From a checkpoint of a small transformer trained on Wikipedia: LayerNorm before each block, 6354 steps.
Each number is 128 + 24 x the weight over its row's rms, rounded and kept within 0 to 255. Layers, rows and columns count from 0. The size above them is the row's rms in percent of the matrix's.

# layer 7 MLP up, 512x128, rms 0.29, rows 264-276, columns 0-127
size [104  98 103 100  97 103 102  92  96  95  99  98  93]
[[153 141 134  91 120 120 124 114 151 189 123 132 155  77 110 111  78 111  98 135 145 121 128 120 142 149 111 109 145 120 144 196 132 141 120 100  91 126 131 138 149 127 141 133 128  95  97 146 113 132 126 115 154 143 134  90 135 165 135 132 128 117  98 123 109 136 125 183 149 162 127 127  89 125 158 142 177 114 118 114 144 112 109 134 130  87 176 169 107 127 158 115 165 157 139 156 154 146 120 119 129 105 138 149 124  81 138  65 114  78 121 105 103 141 111 103 135 144 127 122 170 130  76 101 139 148 137 144]
 [101 122 113 113 127 131  78 127 110 159 116 150  84 136 117 138 169 143 133 135 134 106 157 120 122 130 171 137 146  99 176 111  97 108 128 137 107 140 176 104 105 133 136 203 152 132 116 147 115 154 127 140 126 117 146 100  95 142 109 104 141 115 128 124 116 122 144 151 132 178 112 131 135 154 113  95 126 129  97 144  91 140 140  97 142 127 113 130 150 126 145 156 126 134 158 155 102 102 101 104 169 150 137 106 120 145 166 186 114 101 132  88 121 142 130  99 184 102  94 104 153 131 121 118 115 164  98 188]
 [122 136 123 101 119 100 142 132 135 133 103 126 126 156 109  77 103 134 104 151 171 125 141 132 122 130 186 172 109 134 107 144 110 142 140 113 126 115 100 114 101 162 104 134 108 145 102 157 165 143 150 122 114 170 114 125 126  92 111 176 120  48  78 147 143 128  83 106 108 159 159 141 126 136 116 153 118 147 134 145 120 154 116 138 134 112 130 138  94 146 144 146 141 137 185  90 105 149 159 141 133 136 144 113 121 110 153 158 119 114 153 136 136 142  99 148  91 140 129  57 174 118 111 108 138 158 135 120]
 [149 101 102 102 150 149 127 149 141 159 120 118 100 114 112 127 147  96 140 121 146 149  83 136 144 145 133 127 175 124  90 137 123 106 144 127 167 107 135 126 123 157 134 115  99 108 159 122 149 211 137 116  96 126 145 129 126  91 151 114 105 150 134  82 137 150 144 159 195 123 146 112 134  92 157 109 159  95  89 176 145 123 128 156 116  96  91 125 157 130 109 140 112  73 143 127  94 167 122 123 114 111 100 121 139  96 139 117 110 161 129 101 136 117 152 154 143 159 136 118 133 143 105 109 125 151  91  91]
 [125 175 138 152 114 125 126 145 119 143 120 135 116  96 142 121 128 130 142  99 161 134 114  77 121 122 155 157  76  85  72 124 110 119 105 141 131  99 114 131 127 115 151  88 144 126 117 119 136 107 128 139 116 104 144 109 105 110 182  83  98 129 137 156 101 161 158  89 131 136 137 134 129 118  70 121 147 115  92 174 161 119 133 126 106 161 131 118 121 117 108 124 114 155 115 132 141 115 119  93 160 108 114 139 145 203 103 164 133 186 108 125 104 158 148 148 120 132 137 134 155 136  89 110 144 133 166 166]
 [118 106 130 164 131 149 133 156 115 108  94 125 117 139 174  88 115 114 145 173 175 145 123 104 114 147 132 102 138 165 152 121 131 150 138  77  95 126 164 145 129 121 161 125  90 122 153 114 169 129 156 144 139 160 116  78 111 132 123 147 101  92 111 111 142 118 119 142 138 145 115  87 116 135 118 164 146 137  72 138 137  93 156 108  93  91 185 114 101 150 151 131 120 111 155 107 103 123 111  82 111 144 142 132 120 114 162 151 124 121 111 173 109  95 134 116 115 128 111 146 125 115 136 102 134 193 158 120]
 [142 132  69 162 153  92 152 109 127 125 145 126 110 120 144  92 155 101 128 124 127 129 143 147 162 141 110 113 139 130 134 103 138 153 166  85 100 138 127 162 152 120  85  56 133 121  84 171 126 142 127 122 127 109 151 117 141 121 172 130 114  87 108 113 169  90 120 136 167 181 106 119 128 196 154 110 146  96 154 117 137 109 137 123 113 129  85 110 132 146 149  98 142 134 143  89 155 160 140 114 149 128  85 188 113 126 143 107 105 130 141 124 104 132 132 127 135 145 147 132 127 114 155 123 120 145 121 157]
 [174 152 120 163 165 166  93 197 124 112 112  85 168 144 163 130 130 100 117 120 142 133 113 154 100 110 160 121 154 116 110 131 153 126 137 153 131  87 140 133 134 123 144 163  84 153 130 138 110 129 113 118  98 123 137 102 160 100 137 129 122 130 101 129  74 102 145 120 102 130 182 111 127  80  90 133  84 161  88 137 156 150 111 134  99 149 103  89 128 123 133 105  99 136 157 137 141 146 136 127 141 120 113 134 180 127 122 161 138 143 106 149  89 150 158 124 107 126 136  94 126 110 116 111 155 160  98 116]
 [ 93 133 155 152 102 147 118 101 123 122 118 112  95 105  73 157 131 157 136 106 116 150 137  94 164 168 122 121 124  93 136 143 119 116 148 114 163 156 146  84 131 190 137  93 174 132 114 140 157 186 146 114  75 129 143 110 139  92 140 110 129 102 118 106 127 128 125 141 118 138 133 113 155  95 134 168 145 115 126 126 149 145 111 161  86 122 124 136 128  98 115  63 104 155 125 119 109 140 125 149 116 135 149 108 142  96 108 107 148 153 120 153 119 105 158  92  92 109 120 142 126 136 185 119 118 174 135 150]
 [155 110 155 120 170 144 155 132 109 100  86 116 110 124 121 188 142 126 142 132 141  95 133 144 145 175 108 164 128 146 117  87  88 157  93 127 147  87  85 176 113 165 163 118 178 131 158 118 151 116 101 146 150  86 145  99 132 114 121 152 130 164 137 120 141  80 146 107 112 109 107 167 123 137 129 135 118 128 129 146 148 134 153 152 133 140 122 141 122 117 127 141 122 118 130 140  95 152 129  95 108 146 103 169  80 123 116  85  73 115 115 121  93 115 158 127 159 146 135 117 140 148 113 128  91 108 111  94]
 [138 130 111 107 118 154 132 182 144 149 129 160  82 162 156 142 116  95 148 181 165 105 102 132 118 157 143 135 146 122 119 108 133 126 142 124  78 114 126 102 100 129 155 125 133  86 131 125 148  98 129 114 120  78 135  85 173 112 109 123 136 118  71 150  97 110 158 142 113 118 124 176 147 137 133 147 153 149 107 133 136 125 170 122 123 125 101 142 140 151 182 110 151  97 124 114 127 162 124 131 136 155 108 125 135  84 131 114 105  85 117 135 158 105 136 148 136 187  91  99 135 111 124 114  73 134 129 148]
 [133 147 114 174 112 158 159  86 105 139 133 156 126 111 153 170 125  96 112 136 103 183 176  96  99 103  99 121 105 125 159 140 117 141 153 125 115  92 155 152 118 134 106  92 179 122 107 148 128 153 143 155 140  92 136 113 114 138  99 175  92 114 134 108 122  93 110 115 121 158 123 157  96  94 117 145 137 104 143 152 121 164 140 172 153 142 141 112 122 144  95 139 151  80 137 141 130 138 140 158 136 124  80 124 125 107 126 161  91 146 138  93 164 107 130 102 167 144 103 123 146 127  95 101 126 148 105 118]
 [135  82  94 140 137 155 136 149 142 129 143 112  47 114 161 153 147  96 115 100 155 121 182  87 110 106 109 110 120 141 139 142 171 159 129 129 144 132 121 136 142  90 125 100 138 107 103 109 164 149 155 109 128 107 133 169 127 135 124 127 110 115 125 135 120 152 141 133 108 136 119 159 174 128 101 130 146 112 140 115 167  90  93 135 137 128 115 155 104 103 135 110 125 146 161 111 101 105 132 128 133 170  81 140  98 107 153  84 131 127  95 124 147 103 156 183 156 130 149  62 151 127 121 145 114 153 128 109]]
# layer 7 MLP down (transposed), 512x128, rms 0.15, rows 264-275, columns 0-127
size [111 110 109 103  89  98 109  81  93  95 103  99]
[[141 107  99 104 147 107 166 122 140  95 119 151 131 157 123 131 141 113  98 137 160 107 119 152 106 107 107 127 187 194 129 128  85 135 141  92  92 122  94 148 118 107 163 109 118 133 131 117 138 130 113 150  97 123 145 142 175 135 157 129 104 169 137 109 149 168 117 130 148 137 137 125 128 151 115  70  98 109  99 140 105  70 106 131 135 117 148 125 155  97 162 187  92 144 145 140 124 146 132 152 158 108  99 117  76 141 153 123 143 141 100 113 132 136 108 149 137 113 128 111 124 117 111 124 126 182 167 104]
 [105  92 158 121 125 177 135 130 106 160 102 113 111 107 133 152 119 167  91 147 117 132 127 187 109 156 214 114 138 145 148 112 133 112 148 145 112 133 133 114 138 147 125 120 103 175 127  96 145 107 135 138 122  93 135 161 119  99 172 150 118 123 156 129 102 106 175 117 110 131 114 128 163 131 112 117 154 145 122 144 121  96 149 157 129 129 158 129 133 106 127 148 138 149  75 135 153 100 158  89  75  96 128 108 139 130 128  86 147  92 135 118 115 164 143  96  96 116 108 126 103 133 107 137  90 107 157 140]
 [129 124 158 114 107 154 101 129 133 121 160 119 137 138 132  96 135 135 100 113 123  99 117  88 151 123 143 145  94 133 139 150 140 194 123 150 148 129 156 133 115 125 133  94 152 125 100 135 148 117 149 131 130 146 171 117 117  69  93 147 138  80 126 115 138 157 110 153 143 152  91 144 159 138 135 112 108 119 157  85  94 137 132 145 109 122  97  88 123 107 125 145 154 140 139 134 150 109 157 165 122 120 136 117  92 106 193 160 155 132 195 126  90 109 110 110  99 149 103  68 119 142 118 121 119 125 177 111]
 [131 158 126 110 118 139 102 138 141 160 127  99 125 172 120 129 124 150 139 117 134 165 111 176 127  98 129 199 127 122 144 132 161 147  93 137 121 119 153 134 135  98 173 105  87  96 126 115 130 135 154 130 141 123 110 151 131 120 143 108  96 142 118 117 106 154 152 130 121 118 154 154 127 129 159  93 124 142  90 143 123 148 114 161 136 159  79 149 131 108  92 134  99  94 132 165 109 158 101 157  98 121 113  81  52 132 108 112 152 106 148 126 155 139 131 127 118 128  85 142 129 107 159 161 131 133 136  59]
 [115 131 165  98 120 113 125 125 118 119 142 145 118 142 161  72 155 113 167 131 132 129 131  98 177 144 124 111 114 126 103  85 114 119 164 133 178 103 139 130 149 129 166  91 148 158 108 107 149 154 134  76 153 134 126 116 106 149 163 129 159 123 163 100 114 141 163 136 128 109  63 140 136 100  98 109 171 100 193 122 152 130 134 115 163 121 110 156 119 158 113  96 135 106 134 145 120 169 153  94 133 124 138 124 105 121 129  95 127 135 124 143  99 154 125 114 145 137 132 151  60  97 123 107 109 129 113 132]
 [118 167 135 104 131  87  74 136 184  95 118 130 142 119 124 107 125 114 142  97 142 133 143 109 147 146 121 148 138 122 159 140 132 123 105 115 115 105 104 138 104 117 137 119 121  84 116  80 108 133  92 108 142 148 143 140 132 118 124  78 127 176 128 159 125 123 121 170 137 121 105 134 107 120 115 174 141  95 108 157 126 114 128 105 104 165 144  95 116 121 154  91  79 100 173 162 124 113 112 142 158 138 143 114 165 161  98 112 150 148 113 181 127 170 111 121 115 177 150 153 122 169 111 118 147 114 150 172]
 [112 132 125 128 136 129 126 106 127  65 169 138 124 125 131 107 133 147 155 177 139 117  96 102 122 121  97 157 185  95  93 101 156 132 150  81 113 143 115 129 114 132 136  54 133 176 119 103 124 154 121 110 144  68 121 114 107 150 122 138 122 112 119 147 124 152 126 123 163 140 121 160 141 137 112 146 121 113 112 159 134 130  98 112 113 156  94 167  94 150 117 138 160 141 155 130 141 167 109 138 156 117  89 101  94 115 157 158 133 144 122 156 135  97 113 119 179 113 115 125 103 136 136 192 119 147 120 124]
 [155 111 124 107 137  71 126 100 121 168 113 145 126 134 120 121 126 131 127 139 128 143 104 105 156 159 119 142 117 100 142 115 114 115 135 135 154 137 132 138  81 138  91  99 149 101 139 143 142 152 128 137 135 135 128 138 173 135 113 155 166 109 158 104 108 137 125 142  99 143 127 136 102 149 129  95 101 119 149  63  72 136 145 126 161 122 134 104 153 156 164 186 150 136 125 150  88 120  95 143 160 164  87 121  94 133 117 144 169  91  83 132 164 174 112 121 132 145 130 127 100 134 143 145  67 157  98 110]
 [119 102 107 154 142 131 134 149  86 116 154 107  93 151 109 138 118 141 149  97 156  95  91 118 156 143 108 107 141 135 121 136 144 106  97 136 135 151 138 149 128 139 185 144  80 120 112 132 153 163 123  90 161 131 121 109  86 131 146 124 102 138 126 100 133 161 127 154 101 153 154 102 138 140 129 128 160 153 137 128 151  85 122 107 165 130 176 110  80 115  68 175 124 101 100 135 101 103 134 130 160  99 168 139 156  73 135 130 157 117 133 131 124 130 172  97 122 141 141 111 137 168 119 126 156 119  83 121]
 [106 159 109  76 123 103  79 118 159 112 130 152 140 151 123 145 128 108 131 128 115  98 121 130 212 168 151 106 145 104  97 114 134  98 127 109 134 119  99 142 110 111 124 113 161 142 146 196 108 130 103 194 130 106 132  93 144 120 127 162 118 103 130 143 135 139 114 120 175 128 144 126 119 101 113 111  98 134 141 128 127  90 139 116 121 162 118 163 142 158 144 128 147 112 142  73 131 158 118 134 145  99 180 119 114 124 156 156 118 120 133 129 180 125 135 114  92 129 109 111  96 103 119 175 132 136 132 113]
 [107 151 124 105 133 121 150 154 122 164 108 114 128 130 100 157 138 125 114  87 109  99 123 107 120 141 107 137 104 159  86 146  84 157 161  75 145 128  80 143 126 113 142 123 185 124 114 107 140 153 184 138 164 127 136 151 130 152 146 158 104 103 181 166 182 103 129 122 117 146  94 146 115 107 144 116 153 136 112 161 173 147 107 100 130 136 116 123 119 106 137 114 144 100 110 123 125  98 107 115 145 101 111 101 122 156 146 131 117 123 117 169 108 117 152  65 111 125 143 133 117 117 134 161 113 108 176 164]
 [143 137 155 142  98  99 127  88 150 102  96 131 135 120 160  80 126 113 136 140  93 138 125 146 179 112 137 105 124 141 177 115 121 131 106 101 189 120 137 157 148 164 143 116 103 132 165 135 144  98 113 155 121 160 157 112 182 101 113 155 130 135 154 121 150  97 131 144 160 116 157 119 102 133 130 116  88 121 148 116 124 120 165 100 147 120  93 125 168 124  80 108 145  84  80 122 184 124 127 144 124 135 134 115 116 117  82 101 126 135 158  95 127 121  95 113 114 159 137 137 116 135 157 149 102 150  88 143]]